config.toml
n_head = 10
head_dim = 64
norm = "rmsnorm"
norm_eps = 1e-05
rope_base = 10000.0
attn_scale = 0.167
grad_clip = 0.5
warmup_steps = 0
schedule = "cos"
final_lr_fraction = 0.03
doc_mask = true
train_tokens = 906800000
Each number is 128 + 32 x the weight over its row's rms, rounded and kept within 0 to 255. Layers, rows and columns count from 0. The size above them is the row's rms in percent of the matrix's.

# layer 3 MLP down (transposed), 1728x640, rms 0.0362, rows 1545-1573, columns 80-159
size [104 103  97 104  99 100  84 100 101 105 107 100  97  93 103 100  98  94  94  98  98  99 102 102 101  95 100 102 102]
[[141 150 157  87 140 112 144 124 137 133 135 125  86  89 141  86 117 124 161 144 134 147  97 157 144 161  71 132 128 129  89 130  98 213 145 124  94 142  99 140 124 202 122 198 122 150  92 100 113 200 113 139  86 134  72 160 105 152 124 176  98 179 120 126  97 140 137 117  97 104 138 161 132 165 159 133 147 180 141 111]
 [138 105 126 154 113 103 110 139 139  97 125 144 123  85 111 170 128 153 172 116 165 162 147 113  55 129  98 107  67 137  95 148 127  96  92  98  79 123 139 150 104 134 131 120 119 161 178 118  82 113 152 110 128 153 128 106 130 160 124 130 104 131  83 103  68 122  96 195 132 137  38 112 183 169  99 123 135 124 177 161]
 [185 163 106 150 154 110 158  83 155 125 198 154 127 169 123 102 111  68 127 141 129  86  89  85 113 109 151 125 159 135 152 159 110 108 178 184 149 102 145 146 176 125 130 184 109 123 123 107 122 126 170 102 150  83 171 171 146  96 102 122 150 115 125 111 168 103 117 169 105 151  93 148 123  78 101 139 108 126 118  77]
 [111 121  98 118  76 127 160 112 198 154 109  92 131 118 123 132 124 126 128  84 123 131 137 164 125 181  88  80 159 114 117 136 176  76  98 114  67  95 161  88 111 152 136 127 122  68 131  89 142 126 130 119 202  91 128  53 109 150 115  86 104 114  94 109 116 112 193 109 106  96 135 160 162  79 137 139 108  92 116  93]
 [123 103 120 126  85  73 111 127 102  85 146 152 166  89 107 137 116  74 157 142 181 129  88 156 145 108 179  77 134 185 158  58 118  69 141 121 148 133 132 134 165 163 108 122  96 129 102 118  86 109  98 129 124 147 152 118 164 148  85 134 147 124 166 146 107 120  82 133 179  89 145 139 103 123 116 111 145  94 179 150]
 [ 98 127 179 149 116  97 132 117 102 134 117  89 119  70  92 162  86 126 123 117  90 138 163 155 100 112  93 143 153 170  97 131 151 127 126  97 118 110  83 121 100 118 142 186 116  77 149 123 165 152 116  74 134 119 169 139 177  59 187 120 180 104  52 157 142  87  88 119 143 145 124 163 141  76 106  87 145 131 124 149]
 [153 147  95 137 111 150 172 125 120 144 106  83 129 113 119 103 150 135  66 129 130 122  96 120 148 178 145 167 190 133 165 140 139  81 106 136 106 133 146  78  93 120 142 158 144 134 145 135  30  65 184 117 141 137 177 125 157 144  60 150 100  38 113 155  97  71  90  87 128  54 123 143  86 120 118 107 145 120 148 119]
 [156  73 120 165 124  98  86  57  91 184  85 136  78 162  76 107 151  69 135 140 133 172  99 109 133 183 141  96 120 179 125 116 177 123 179  91 105 134 171 123 158 103 112  93 135 137  88  99 113 153 129 198 141  80  79 166 115  99 105 115 147 156 125  98 158 146  94 129 124 110 130  96 124 134  85 113 117 182 134 102]
 [127 106 123 162 116 132 151 128 119 149 154  91 158  59 110  70 134 100 136 121  99 105 123  87 135 139 112  92 115 145 119 103  93 137 117 104 124 179 171 191  81  87 153 150  77 140 139 131 176 104 175 112 130 162 133 115 130 131 125 117 109  80  98 102 156 121  89  90 175 106  81 161 122 124 169 113 197  57 175 108]
 [131 142  87 105  74  92 138  98 109  94 134 140 118 181 191 131  92  90 115 170 149  88 116 125 128 165 100 103 106 161  98 154 124 138 122 138  93 118 107 151 171  80 162  89 144 139 127 128 110  92 171 124 105 103 107  95 192 161 142 156 135 105 111  87 110 116 179 141 170 127 123 132 121  80 106 170  78  98 115 183]
 [141 173 157 122 112 119 113  97 103 137 129 137  85  52 182 108  74 154 147 185  90 114 183 110 138 108 134 143 135  96 163 146 100 121  98  91 162 162 136  76 153 174 111 156 123 131  73 140 128 113 130 117  96 146 136 136 140 114  96 102 111 112 141 101 159  99 185 149 110 116  72 123  97 124 106  81 138 115 168 146]
 [119 118  74 214 109 126 115  68 184 117  85 165 147 161 144 177  76  96 108 150 115 164 144 138 105 110 170  91 184 137 134 123 109 127 126 161 146 163  88  86 147 157 163  96 115  46 161 112  93 167  99 141  91 155 201 137 108 131 105 101 170 154 107 165 120 133 110  92 143 138 172 114 125 141 188 171 173 108 173 141]
 [139 157  91 145 125 108  77 162 128 101 175 134 107 150 151 132  88 160 133 108 173 129 118 123  93 115 120 109 126 142 219 112 152 214 108 122 127 108  83 147 130 129 139 119 145 135 161 135 142  97 165 162 113 144 111 181 167 121 144 104  83  90 109 120  90 127 129 136 107 130 130 141 107 129 141 198  92 123 165 150]
 [131  95 112 154 128 223 118 160 119  70 127 129 133  90 144 162 109 134  82 146 130 130 161  97 178 141 110 106 151 119 150 164 167 124 144  92  78 119 122 108 159 142 131 157 157 132 165  79 114  97 136  81  62 157 108 148 145 199  96 143 152 156 116  99 114 167 131 160 142  83 130 121 105 124 168 159 117 109 133 173]
 [ 60 130  91 173  77 139 117 114 110  59 144 134 128 126  94 114 175 106  78  61 126  72 155 125 119  86 110 140 137 115 159  76 108 150 161  96 157 122 115 168 162  55 101  93 128 116 101 123 123 205 120 131 157 122 110 108 148 117 124 138 106 128 132 143 151 119  91  92 177 112 161  99 101 208 181 134 185 130 125 164]
 [ 68  72 177 157 126 139 116 183 124 118 178 133 112 139 153  98 170 135 169 150 149 107 103 106  79 157  50  54 208  96 140 171  94 204  71 199 163  82 122 134 116 151 153 133 116 120  91 117 108 132  94 117  91 124  93 157 161 103 152 121 117 152 142 120 101 164 123 123 134 176 155 170 166  97 185 125 146 122 167 138]
 [192  70 106 119  85 179 118 142 107 134 142 148  75  81 104  82 159 106 117 171 141  73  76 123 166 142 158 132 189 116 157 132  99 144 105 132 150 149 108 147  82 118 125  95 142 178 131 112 127 159 122 145 137 145  89 149 113  75 101 171 154 136 124  86  86 156  75 166  92 118 103 182 102 122 134  76 121  59 136 138]
 [134  96 125 117 181 117 197 101 130 106 103 124  96 150 146 125  87 148 104 124 138 125  95 136 165 106 115 129  75 124 122 114 134 152  89 152  34 182 141 170 169 167 201 121 155 139 100 129 108  97 128 104 128  89  80  91 140  60  91 126 140 126 105 149 168  96 120 172  87 161 117  70 137 109 132 112 125 200 137 167]
 [132 132 146 144 118 114 105 164  60 146 146 148 127 112 150 109 171 136 157 157 134  99 149 199 125  93 107 186 109 197 136 120 134 151 203  83 101 126 103 155 112 154  81  96  95 167  70 169 154 106 111  90 116 229 132 160  88  93 166 180 130  97 104 131  78 138 112  92 161  99 190  64 108  82 150 100  98 135 183 103]
 [115 142 158 149 134 156 148 166  96 117 164  93 156 112 155 145 121  97  67 107 147 173 117 163 122 147 145 148 187 114 114  79 115 202 102  81  73 177  97  69 172 123 171 106 140 125 133 125  49 156  73 118 134  85 139  82 147 103 140 124 125 118 141 152 142 120 138  98 100 110 141 139 115 122 150 149 136 150 118 120]
 [ 79 123 129  81 163 133 114 112  73 137 136 128 186 129 119  61 154 148 118 105 135 135 125 107  88 137  81  75 107 113 128 166  96 168 150 139  92 156  87  90 160  91 141 172 116 109 155 110 119 119 136 168 125 140 104 120  86 125 131 126 153  89 146  97  91 119 132  84 159  81 197 166 143  68 106 129 162 141  68 152]
 [146 160  95 142  73 195 106 130 141 101 145 121 146 149 156  96 183  90 113 119 139  67 111 145 138 114 154 169 139 131 134 137 156 101 148 148 120 152  85 118 116 109 137 118 119  95 118 133 161 138 143 155 140 137  97 209 116 149  80 102  71 145 109 142 147 199 149  59 194 143 179 148 132 149 146 125 147 117 104 160]
 [176 158 135 140 146 145 154 180  56 172 109  99 180 160 114  96 120  85  87 198 121 130 146  65  79  63 127 120 132 117 115 183 113 136 174 130 167 140  87 191 116 131 110 164 196 128 184 115 153  81  81 126 126 143 115 119 114  86 150 152  90  84  73 106 128 120  82 154 100 150 124 129 196 113  93 120 148 115 133 185]
 [128 144  96 134 108 139 149  91 111  88 127 109 178 116 144 111 130  77  98 122  81 140  81  78  84 152  94 130 158 130 116 135 114  81 163  77 122 140 132 135 156 128 150 129 174 107  91 128  61 124 137  98 138 135  85 102 166  83  85 177 115 119 135 138 142 103 105 148 162 120  49 154 181 178 118 110 102 142 190 141]
 [103  84 156  73 157 174 159 115 171  72 153  61 168 104 145 154 144 132 144 118 133 107 150 146 110 122 121 133 111 134  66 150 141 162 133 122 144 157 133 153 131  57 150 153 130  84 142  76 149 110 117 149 144 213 116  71 124 154 116 101  55 100 145 152 142 141 143 159 156  77 168 147 136 171 104 101  96  99 157 116]
 [ 76 116 110 159 105 128 125 134 170  98 190 100 103 122 150 120 146 117 114 192 171 105  99 131 120 120 115 138 139 130 120 133 126 138 113 137 149  87 132 125 188 132  85 110 100 114 107 162 121 109 146 124 154 154 132 112 186 136 131 148 148 117  77 139  96 158 143 136 170 163 112  83 119 140 105 177 119 133 166 102]
 [127 147  96 166  84 125 147 124 116 236 160 103  82  87  79  91  84 149 107 124 141 118 114 157 201 120 124  69 123 143 148 138 115 135 157 133 140 185 187 111 162 168 151 141 117 145 128  79  91 113 175 129 179 135  88 167 104 174 132  87 123 108  95 143 149 154 109  27 104 156 158 117 144 136 140 101 147 118 152 151]
 [144 127 203 124 153 164 146 153 104 144 135 122 102 116 129  93  94 137 141 136 145 171  82 187 121 104 141 102  89 134 150 134 143 101 116 153 156 150  90 127 100 130 148 103 163 100  81 118  58  89 107 111 150 132 149  96 148 166  64 137 122  77 119 128 106  90 101  89 186 113  89 104  68 156 140  79 177 156 135 114]
 [143 136 166  89 135  50 129 179  63 128 139 138 135 105 118 133 142 148 207 124 141 117 116 126 115 134 168 102 130 121 153  99 175  84  88 122  80 141 132 100 147 134 145 131 133 217 112 119  94 161  80 119  88 140 104 134 163 108 131 123 127 116 135 120  90 162  70 164 119 116 145 122 122 117 145 108  68 121 102 111]]
# layer 3 MLP gate, 1728x640, rms 0.0416, rows 1546-1573, columns 80-159
size [103 102  99 103  99  99 100 101  98 105  93 100  95  97 101 100  98 100 101  97  99 102  99 102  93 103 104 100]
[[ 96 133 138 156 154  77  92  93 109 119  84 103 114 103  90  66  83 168 153 167 114  76 157  68  75 132 159 137 180 136 106 130 106 134 111 115 134 150  95 115 126 129 100 135 178 199 120 141 126  91  96 136 109 107 148 158 138 125 125 114 168  90  69 153 136 144 146 109 104 100  80 124 142 112 127 109 130 122 107  91]
 [148 126 123 129  81 128 168 196  96 150 129  75 117 107 159 109 199  69 141 177 119 170  85 136  89  77  81 158 152 129 100  89 131 148 121 166 108 104  88 116  89  87 138  94  79 152 154 130 177 110 159 160 133 120  89 102 153 214  67 120 124  77 138 207  90 147 127 160 116 169 107 101  92 191  95 129 151 105 161 121]
 [141 180 159  95 110 104  75 142 196 117  84 151 173  98  69 135 159 130  95  98 133 121 166 111 106 102 108 144 105  63 109 153  80 167 124  87  85 108 164 183 131 141  77 142 144 174  49 141  98 126  80 152 170 141 152 117 118 117 148 131  80 156 135 100 147 138 146 109  70 125  97  91 145 121  92 188 119 152 141 103]
 [140 102  81 169 139 127 110  54 128  89  80 122  40 109 128  95 123  87 167 115 148 130 138 149  98 148 103 142 131 184 175 103 101 116 128 196  83 120 182 142 130 135 126 123  63 109 137 177 141 148  63 132 116 148 105  84 181 163  72 187 135 145 110  68  85 119 167  72 156 185 122 169 112  96 163 172 147 154  62 127]
 [ 65 100 107 180 162 100 170 105 129 149 136  90 164  79  78 121 149 165 113 129 138  74 160 122 138 105  96 180 149 148 122 105 120 146 104 142 107  65 191  87 153 173 191 163  86 149  80 158 150 139 133 105 137 121 160 119 153  69  34  92 128 155 139 126 128 116 114 114  72 169 127 136  85  99 102 149 125 169 153 217]
 [181  90 147 140 105 154 119 172 145 145 134 143 154 114 138 107  61 140 144  80 140 116  96 160 137 110 136 136 147  97  95 125 132 103 130 128 167  99 161 132 129 148 141 168 114  79 104 164 134 129  90 146 100 112 102 168 125 104 160 129 140 158 157  77  64 150  97 131  96 141 156  78  85 100 141 181 110 113  53 153]
 [158 164 144 145 144  75 161 144 144 172 168 120  97 134  82 180  92 110 164 169 145  71 107  91 155 131 123  97 107 179  87  89 129  99 158 117  89 173 100 117 155  87 180 149  83 126 133 116 133  95 109 198 101  81 150 166 183  65 107 108 143 131 112  95 141 170 138 158  81 114 153 110 124  90 133 171 141 103 115 153]
 [ 93 154 147 121 144  94 136 139 158 100 106  91 145 134 162 115 118 101 151 124 140 156 137 168 172 144 152 194 131  75 121 170 126 167  70 152 159 102  72 153 131 149  89 108 201  97 124 117 153 148 178  80  80  54 157 136 106 124  96  76  73 167 157 172 164  82 144 115 173 105 121  87 140 140  76  99  82 141 136 110]
 [ 98 183 121 143 143 125 117 188 150 146  85 182 127  89  83 149 145 131 159 137 158 133 105 101  89 168 166 181 164 147 132 167 146 127 104 154 137 162 138 131 156 116 143 103 169 122 145 127 133 174  74 182 114  76 178 140  41 110  74  79 104 159 168 142 123 114 166 157  67  87 170 168 116 133 118  69 141 182 128 145]
 [121 121 107 105 163 125 157 173  91 171  88 154 141 147 116 133 149  63 149 184  64 106 142 172 103 116 151  87 160  74 111 155 165 101 159  79 190 122 148 125  56 133 149 163 121 112 132 106 144  37 115 108 116 110 152 110 132 171 175 100 125  86 153 118 119 160 124  87 155 147 136 197  77  97 123  88  82 165 142 163]
 [147 101  84  65 110 101 142 121 130 113 116  80 106 100 184  93 161 115 127 199 120 101 156 155 101 139  90 152 152  85 104  83 132 126 148 148 122  69 149 147  67  84 122 150 154 114 137 189 102 122 179  75  94 145 141 148  96  85  98 153 137 137 169 174 138 108  90  93 142 154 167 138 160 100 166 115 115 145 149 132]
 [ 99  65 151 104  84 142 193 173 110 134 105  73 147 127 122 169 167 116 136  98 123 119 140 126 152 112 152 104 176 111 157 125  86 121 176 150 166 121 157  41 174  85 129  58 170 113 102  99 128 143 113  93  94 125  99 116 124 134 103  97 130 139 113  99 130 128 124 180  95 100 108 100 105  95 161 120  81 125 125  82]
 [ 99 119 169 139 120 153 177 135 165 147 163 112  95 190 101  76 156 156 105 140 187 152 134 122  97 165  78 150 116 134 165 160 136  98 113 162  99 120 136 167  96  98 154 159 115 109 127 161 104  85 151  88 125 126 100 135  91 128 151 127 129  98 147  64  86 150 123 189 176  78 103 159 164  78 110 118  69 136  94 133]
 [ 87 171  63  93 128 119 175 145  92 143 127 159 113 152 140 155  78 129  89 180 178  88 112  90  71 181 123 108 122 118 111 134 116 172 137 193 131 108 132 108 132 173 101 161 167 114 102 112 149 125 146 142 116  89 102  68 150  82 130 102 156 157  90 117  89 134  57  91  95 100 128 146 157 100 143  86 138 123  89 165]
 [168 135 130  69 156 143 120 185  97  76 113 163 119  95 177 145 101 132 157 126 163 169  96 155 151 177  95 179  94 123 179  93 137 145 115 126  89 140 110 135 114 168 177 167  82 139 167 127 145 167 155  96  89 136 110 103 171 173 171 187  76 142 163 122  95 125 103 116 109  90 125 184 139  91 197 128 113  76 108  99]
 [100 100 116 140 117 144  97 189  43  72 102 140 155 169 147 104 153 124 178 170  76 117 157 113 132 133 146  55 139 146 116 106  94 128 121 194 115 177 191 101 154 174 130 137 120 114 141  87 147 188 137 122 138 123 105 180 154 105 194 191 107 119 154 162  99 101 165 132 101 119 124 172 156 104 113  83 163 103 158  96]
 [129  99 104 136 168 109 125 149 161  75 174 161 192 212 122  77 148  68 123 192 156  78  98 127 134 149 122 200 157  94 110 162 134  76 100 157 109 160 176 176 146 126 180 138 118  85 139 112 154  48  65 177 166  61 114 113 173  68 152 141 137 102 115 142 147  70 105 200 112 120  78 128 142 173 146 164 118 184 139  79]
 [142 137 175 145 133 117  74 177  89 101 100  93 191 169 116 111 108 118  99 123 175 121 146 127 112  61 144 129 130 106 136 156 159 141 173 171 137 192 161 159 140  59 159 105  81 109 126 152  92 127 140  83 111 140  84 125 121 128 200 145 113  97 122  91 181 101 161 105 159  91 183  97 175  91 146 102 132  94 136 135]
 [108 101 111 152 149 102 152  95  97  98 111  53  91 143 154 123  76 148 157  87 131 108 177 168  79 124  94 175 164 161  90 149 169 107 117 139  99 100 172 181 218 123 107 112 160 178  72 151  80  81 167  95 145 203 178  72 156  85  87 160 109 106  69 136  96 167 113 121 124 128 115 184 114 150 123 157 184 183 111  71]
 [160 112 135  83  88 118 124 104 112 139 159 149 103 191 107  75 184 103 182  96 104 153 122 146 134 152 147 144  83 145 100 123 103 170 157 103  74 144 100 128 144 115 180  94 162 124 120 146 109 123 126 130 196 140  69 153  92 135 161 117  80 164 116 121 151 187 128 140 180 124 156 163 166 147 176 103  88 129 125 117]
 [157 123 194 152 101 162  92  97  84 140 170 102 161 127 136 142 114 157 153 118 111 182 171 120 148 152 176 129 141 118 151 145 151 137 116 128 159 160 106 140 129 184 134 146 132 194 168 130  94 139  81 109 159  71  92 149 109 135 131  89 129  92  93 119  79 109 136 141 179  87 123 107 125  97  81 125 137 156 135 169]
 [ 91 162 182 156 132 158 149  94 116  54 146 127  72 109 120 167 143 106 125 133 106 145 106 123 140 100 168  77 134 170  61 132 145  69  74 106  71  68 128 134 172 104 162  61  88 128 155 173 123 137 120 125 118 126 157 103  85 111 146 128 122 186 124 179 119  88  90 128 160 139 171 138 130 142  56 100 129 175 106  93]
 [139 121 136 137 100  83  93 116 117 131 115 178 115 143 134 154 161 131  86  64 138 108  98 114 166 125 121  86 126  77  78 125 166 141  84  82 114 120 115 154 163 157 108  59  90 170 117 128 161  94 114 158  65 160 112 134 102  88 138  75 169 168 146  85 105  79 133 155  87 165  58 149 112 139  42 143 105 123 145 166]
 [ 88 101 167 116 114 145 136 168 170 162 118  80 146 106 134 158 137 150  92  91 102 169 140 101 140 165 163 102  90  57 107  74 111 168 148 169 121  83  72  95 109 160 120 133 182 165  75 115  81 135 137 161 118  77 139 132 139 100 198 185  87 113 135 198 185 142 134 103 119 103 156 112 128 186 127 125 100 145 123  99]
 [122 129 168 186 111 128 135 147 125 147  97 147 169 155 131 164 152 107  90  94 127 157 130 175 132 120 130 135  89  97  68 178  64 155  98 177 123 166 173  83 142  84 141 148 147  97 175 123 118 152 163  92  85  65 111 107 139 165  83 151 113 172 183 125 202 127 158 119  89 143 160 140 162 111 165 130 101 107  89 111]
 [ 92 163  78 135 176 109 170 204 150 127 154 196 171 196 103 108 130 205 200 140 169 148 168 131 100 179  77 115  69 144 108 128 196 136 110 106 125 161 164 126 138 130 116 127  73 134 134  85  91  95  56  92  94 107 157 136 128 149  73 194 106 122 194 102 130 122 147 160 117 148 143 219 128 131  74  80 146  90 135  92]
 [190 103 110 143 140 112 182 155 176 129 176 152 106 162 178 185  87 144 122  94 136 165 123 137  87 113  75 125 112  98  92 117 189 190 133  81 134  68 118 169  89  98 166 141 190 155 115 139  90 111 142 114 137 137 173 127  97 148  61  78 132 120 117 154 182 185 108  89  72 161 178 149 124 146 128 132 155 130 129 119]
 [121 145 167  92 109 107 132 108 150 112  98  70 158 138 106 141 166 128 163 141 105 157 147 133  96 147 128 111  68 174 102  88 114 134 127 123  96 135 144  95  99 109 148  89  98 123 104 125 146 162  93  83 138 111  96 155 160 136  95  77 118  83 192 143 200 101 120 127 140 191 163 111 126  93 145  78  93 123  88  69]]
# layer 3 MLP up, 1728x640, rms 0.0426, rows 1546-1573, columns 80-159
size [101  98  99 100 101  97 100 101  99 103 101  95  99 101 101  95  95  97  96  99  99 100 102 103  97  97 100  97]
[[121 123 173 113 130 105  74 165 134 158  82 131 131 129 145 163 169 131 173  97 189 130 127 141 101 209 151 104 154 167 148 118 131  73 101  86 126 161 215 135 127 149  92 184 115  67  89  86 112 148 137  89 145 119 110 105 182 161 147 139 112 121 173  91  97 122 110 126 164 134 131  91 155 103 147 154  95 145 134 134]
 [205 159 161 144 112 144 191  94  93  73  86 178  78 128 125 106 143 124  97 154 139 149 132 197 129 157  97  99 155 158 172 100 186 106 121 141 128 139 149  68  88 102 125 134 171 174 133  74 104 125 127  82 142 132 109 144 137 127 107 129  98 119  51  82  89  84 103 138 105  90 132 108 123 176 102 102  96 120 117 102]
 [163 138 182 109 108  76 114 156 109 111  77 155 143 121  79 155 112 158 105 156 202  59 121  81 118 134 168 154 136  74  76 109 104 169  99 146 168 124  92 122 149 108 166 147 150 168  66  91  92 156 199  83 164 100 157 138 123 189 113 160 158  79 110 187  99 115 169  90  84 107 164  71 101 152 111 128 128  95 119 173]
 [ 66  88 112 133 108 133 112 100 159  95 135 151 122 106 144 176 135 128  96 115 157 117 101  96 154 131 146 145  78 122 163  97 175 184 167 181  87 155 135 147 129 147 155 162 154 160 182  59 100 149  94 155 178 169  90 110 175  92  78 174 103 166  97 118 122 142 182 134 134  93 160 136 178 138 143 147  80 135 100 156]
 [ 92 152  84  92 161 165  94 119 145 152 155 186 143 122 188 112 112  88 160 108 128 106  64  90 120 169 165  98  78  93 119 137 175  80  59 103 193 187 183 143 175 190 114 112 107 144  99 121 140  95 133 158 146 127  87 146 110 186  72 135  86 165 124 119 117 116 108  87 101 109 159 147 115 152 142  99 113 186 144  99]
 [131  98 114 130  88 106 114 182 115 111  90 142 142 117 161 155 104 155 115 117 145 155 109  81 151 131  98 137 132 112 175 166 126 143 122 142  84 119 115 101  73 157  77 172 100 104 127  95 115 167 196 166 116  88 107  92 146 128 124 145 113 153 128 161 100 126 117 115  98 140  84 104 137 163 156 127  79 182 111  98]
 [149  95 163 145 110  91 102 165  91 143 163 183 189 139 147 184  47 180 138 145 170 162  71 170 145 123 105  97 148 166 118  76 132 152 211 120  93 108 179 113 102  86 130 188 137  96 134  88 104 118 178 164 109 145 130 139 179 171  71 106 140  66 121 143 122 139 112 157  94 143 121  88 135 132 125 211 122 111  96 167]
 [120 181 113 101  86 147 149  81 134  89 144 144  74 163 165 153  70 137 160 137 124 153 157 102 132  85 123 128 113  87 164 108  82  96 130 131 132 136 143  90 184 173 160 162 174 135 191 120 138 131 137  98 177 125  92 149 103  99 211 121 140 129  98 136  44 122 142 149  90 140 166  96 143 131 140 111 123 154 165 112]
 [115 166  59 132  96 131 128 158  92 140 143 153 127 193 160 113 144  93 104 134  61 150 185 161 128  77  89 121 172  94  92  93 187 101  84 146 120  86 189  64 128 157  96 156  94 125 100 112 139  85  88  92 166 140 139  84 133 106 150 149 156 134 138 115 179 177 121  77 131 134  87 128 148  87  94  98 129 113 139 125]
 [158 123 171 108 134 166 139  83 154 126 121 150 123  45 187 149  96 166 110 115  75 203 138 195 158 160 106 107 119 159 142 141 169 125 204 131 110 117  89 120 111  85 135  90  73 137 100  95 139 149 135 132 100 108  64 130 206 182  79 118 116 140 151  93  74 120  80 163  88 134 122 126 152 170 159 112 103 139  78 165]
 [193 176 140 110  75 136  83 161 141 134 150 137  96 111  60 114 140 160 178 122 121 139 118  99 144 202 105  87 129 118  71 173 167 128 149  44 113 136 167  98  65  59 122  74 131 106 123 165 115  90 154  53 120 140 109 152 191 113 163 146 132 101 111 173 155  92  82  84 156 123  99  72  69 103 101 123 138 103 104  67]
 [104  82 111  95 178 137  92 110 100 103  96 135 139 162 113 157  98 136 125 125 120  94 129 101 165 160 156 121  96 160 187 127 110  76  75 164 146 178  76 183 181 164 159 141 101 101 126 121 124  78 139 125 144  95 147 163 117 129 105  63 161 113 122 127 102 113 175  93  72 166 105 136 148 147 109 193 152 158 124 106]
 [139 189  93 115 137  98 113 116 116 104  93 133  98 135 125 101 139 121 102  65 158 105 117 144 131 199  75 161 103  58 118  66 114 130 129 143 106 154 154 168 145  80 104 151 198 117 118 167 134 141 165 181 133 100 143 117 101 131 127 157 138 169  99 141 169  80 159  86 120 133 159  85 131 143 127 200 133 142 117 121]
 [131 178 180  98  92 130 119 136 192 103 135 132  90 175 127 180  96 138 118  62 140 102  56 147 121 197 112 130 110 113 131 139 127  99 118 149  84  94  96 142 155 141 137  90 125 153 112 118 124 149 122  76 126 135 172 177  89 156 171 163 158  96  84 113  85  96 107 170 181 116 113 143 110 114 160 137 113 117 120  96]
 [122  84 124 141 148 103  98 160 179 128  81  98  84  67 123 151 137  94 165 123 105 135 144 194 123 156 105 168 125 116 132 103  99 170 118 121 114  79 144 136 124 107 153 114 166 164 144  68 155 112 154 170 102 143  90 138 129 144 131 151 137 126 156 118 131 126 150 127  92 146 136 107 177 157 138 114  33 106 213 124]
 [133 145 133 204 165  73 109 118 175 123 102 107  77 136 169 135 123 135 101  85 128 164 128 138  76 136 112 112 148  95  75  74 155 148 149 118 101 143 164 141 101 150 158 174 132 109  93 115  83  81  83 156 138 141 116  93 111 142 132 151  98 153  87 146 147 122  57 139 102 104 192  99 128 105 190 177 119  81 105 111]
 [149 161 136 118 166  99 125 114 104 116  84  99 159 137 131 122  95  84 173  92 113  93 122 104 170 190 134 145 177 116  87 172 202 126 152 130 186  64 123 100  99 167 139 157 139 137 134 129 154 129 119 128  83 140 157  96 127 179 122 150 109  60  68  78 149 126  68  81 149 145  78 188 147 141 165 122 150 119 139 100]
 [144 157  85 143 130 137 169 183 132 136 103 143 102  92 149 139 162 133 127 165 116 133 157 144 147  64 125 116 144  93 136 103 110 157  92 166 148 100  87 122 163 151 130 157 150 139  68 123  78 161 152 170 140 132  85 130 134 164 195 100 117  97  94 109 145  85 137 138 150  67 108 119  92  98  99  44 167 126 165 101]
 [ 77 163 118 129  99  96  68 151  83 114 163  75 202 145 129 129 131  85 123 148 103 102 143 153 163 153 144 108 131 149 103 118 126 101 111 137 144 128 147 142 103 136 114 123 104 104 103 176 122 154 103  98 146 136 166 176 149  76 151 159 106 155 118 108 100 114 140 108 126 117 105 174 174 131 172 103 182  93  98 124]
 [175 102 173 149 153 100 137 151 146 175 154 124 110 121  75  93  98 120 136 148  91 163 111 163 162 155 193 173 119 145  76 168 133  86 169 135 134 129 154 139 145 105 139 119 138 152 175  71 124  88  97 183 124  97  78 145 146 170 128 149 180 188  95 172 109 119 153  76 133 109  88  99 165 166 128 145 119 193 113  75]
 [104 106 160 124 114 166 123 122  77 172 122  78 108  96 120 103 136 111 130  93 109 185 112 127  86  95 103 150 138  87 150 146 149 135 130 190 139 107 184 185  97 141 179  97 157  98 161 140 160 104 186 162  90  91 135  90 101 111 172 106 116 152 142 167 190  94 157  79 172 149 100 140 101 191 127 189 159  87 135 158]
 [196 163 110 176  74 109  86 165 121  86  60 131  77 116 149 186 165 189 124 128 122 139 169 161 149  89 110 157  83 139 111 129 175 131  76  82 181 131 157  69 163 135  72 175 154  93 170 103 120 148 129  85 204 158  82 102  90 137 169 128 131 107  79 151 190 104  74 106 100 152 110  93 142  76  95  82 165 157 117  80]
 [146  79  88 128 115 156  54 132  76 118 157  82  91 110 120  98 154 116 130  84 168 188 164 135 119 108 153 137 108 103 152  97 165  21 113  95 102 109 110 111  66 143 109 135 156  91 172 174 135 143 138 124 159 157 165 168 115 101 174 130 109 116  98  70 110  84 176 104 102 149 148 150 140 128 125 136 120 133 142 118]
 [ 98 128  82  25 174  57  91  47  85 131 146 182 155 154 122 122 100  92 164  63 129 129 129 117 156 115 178  72  79 137 125 138 141 114 143 173 123 154 117 201 119 153  78 122 136 154 138 139  82 100 126 141  95 164 197 150 161 197  72  99 120 169  91 154 119 192  85 124  71 160 127  96 148 170 208  91 142  92 117 175]
 [ 79 203  70 139 125 149 160  96  69  85 162 118  93 163  88 109 166  85 134 133 114 129  86  88 170  90  75 134 106 121 110  93  93 147 129 114 126 160 118 167  99 149 135 165  77  78 158 143 101 150 139 137 117 170 115 107  99 163 121 198 116 152 161  96 152  83 118 113  68 177 107  96 133  74 169 171 110 153  77  95]
 [147 115  82 139 101 134 137 100  97 148 151  74 130 150 110  72 130 103 107  98 210  89  95 162 170 122 179 185 202 183  74 124 115 117 136 151 118 160 146  71 106 148  65  87 166 111 130 102  95 192 167 123 158 149 117 194 141 102 155  73 162 121 114 111 110 197  71 109  66  93 107 143 160 154 177 134  97 190  92 123]
 [140 124 162  98 103 141 125 159 171 137  96 114  92  89 185 152 117 138 162 124 174 107  93 116 167 105 100  92 124 103  78 129 169 170 165 155 102 150  85 159 164 162 138 131 161 143 117  71 125 136 130  64 112 145 164 112 129 200 131 181  98  55 129 139 171 115 183 132 135 153 103  88 139 136 145 121 119 118 140  96]
 [135 159  99 106 108 117 134 109 130 157 110 117 179 100 133 133 120 114 123  98  76 162 132  61 137 109 131  77  81  98 127 199 122 104  44 102  75 125 101 154 137 138 110 131 139 146 156 159 138 108 122 126 176 119 148 154 183 119 117 168 104 120 179 152 169 123  72 100 100 167 150 161 166 110 148 165  98 140 111  89]]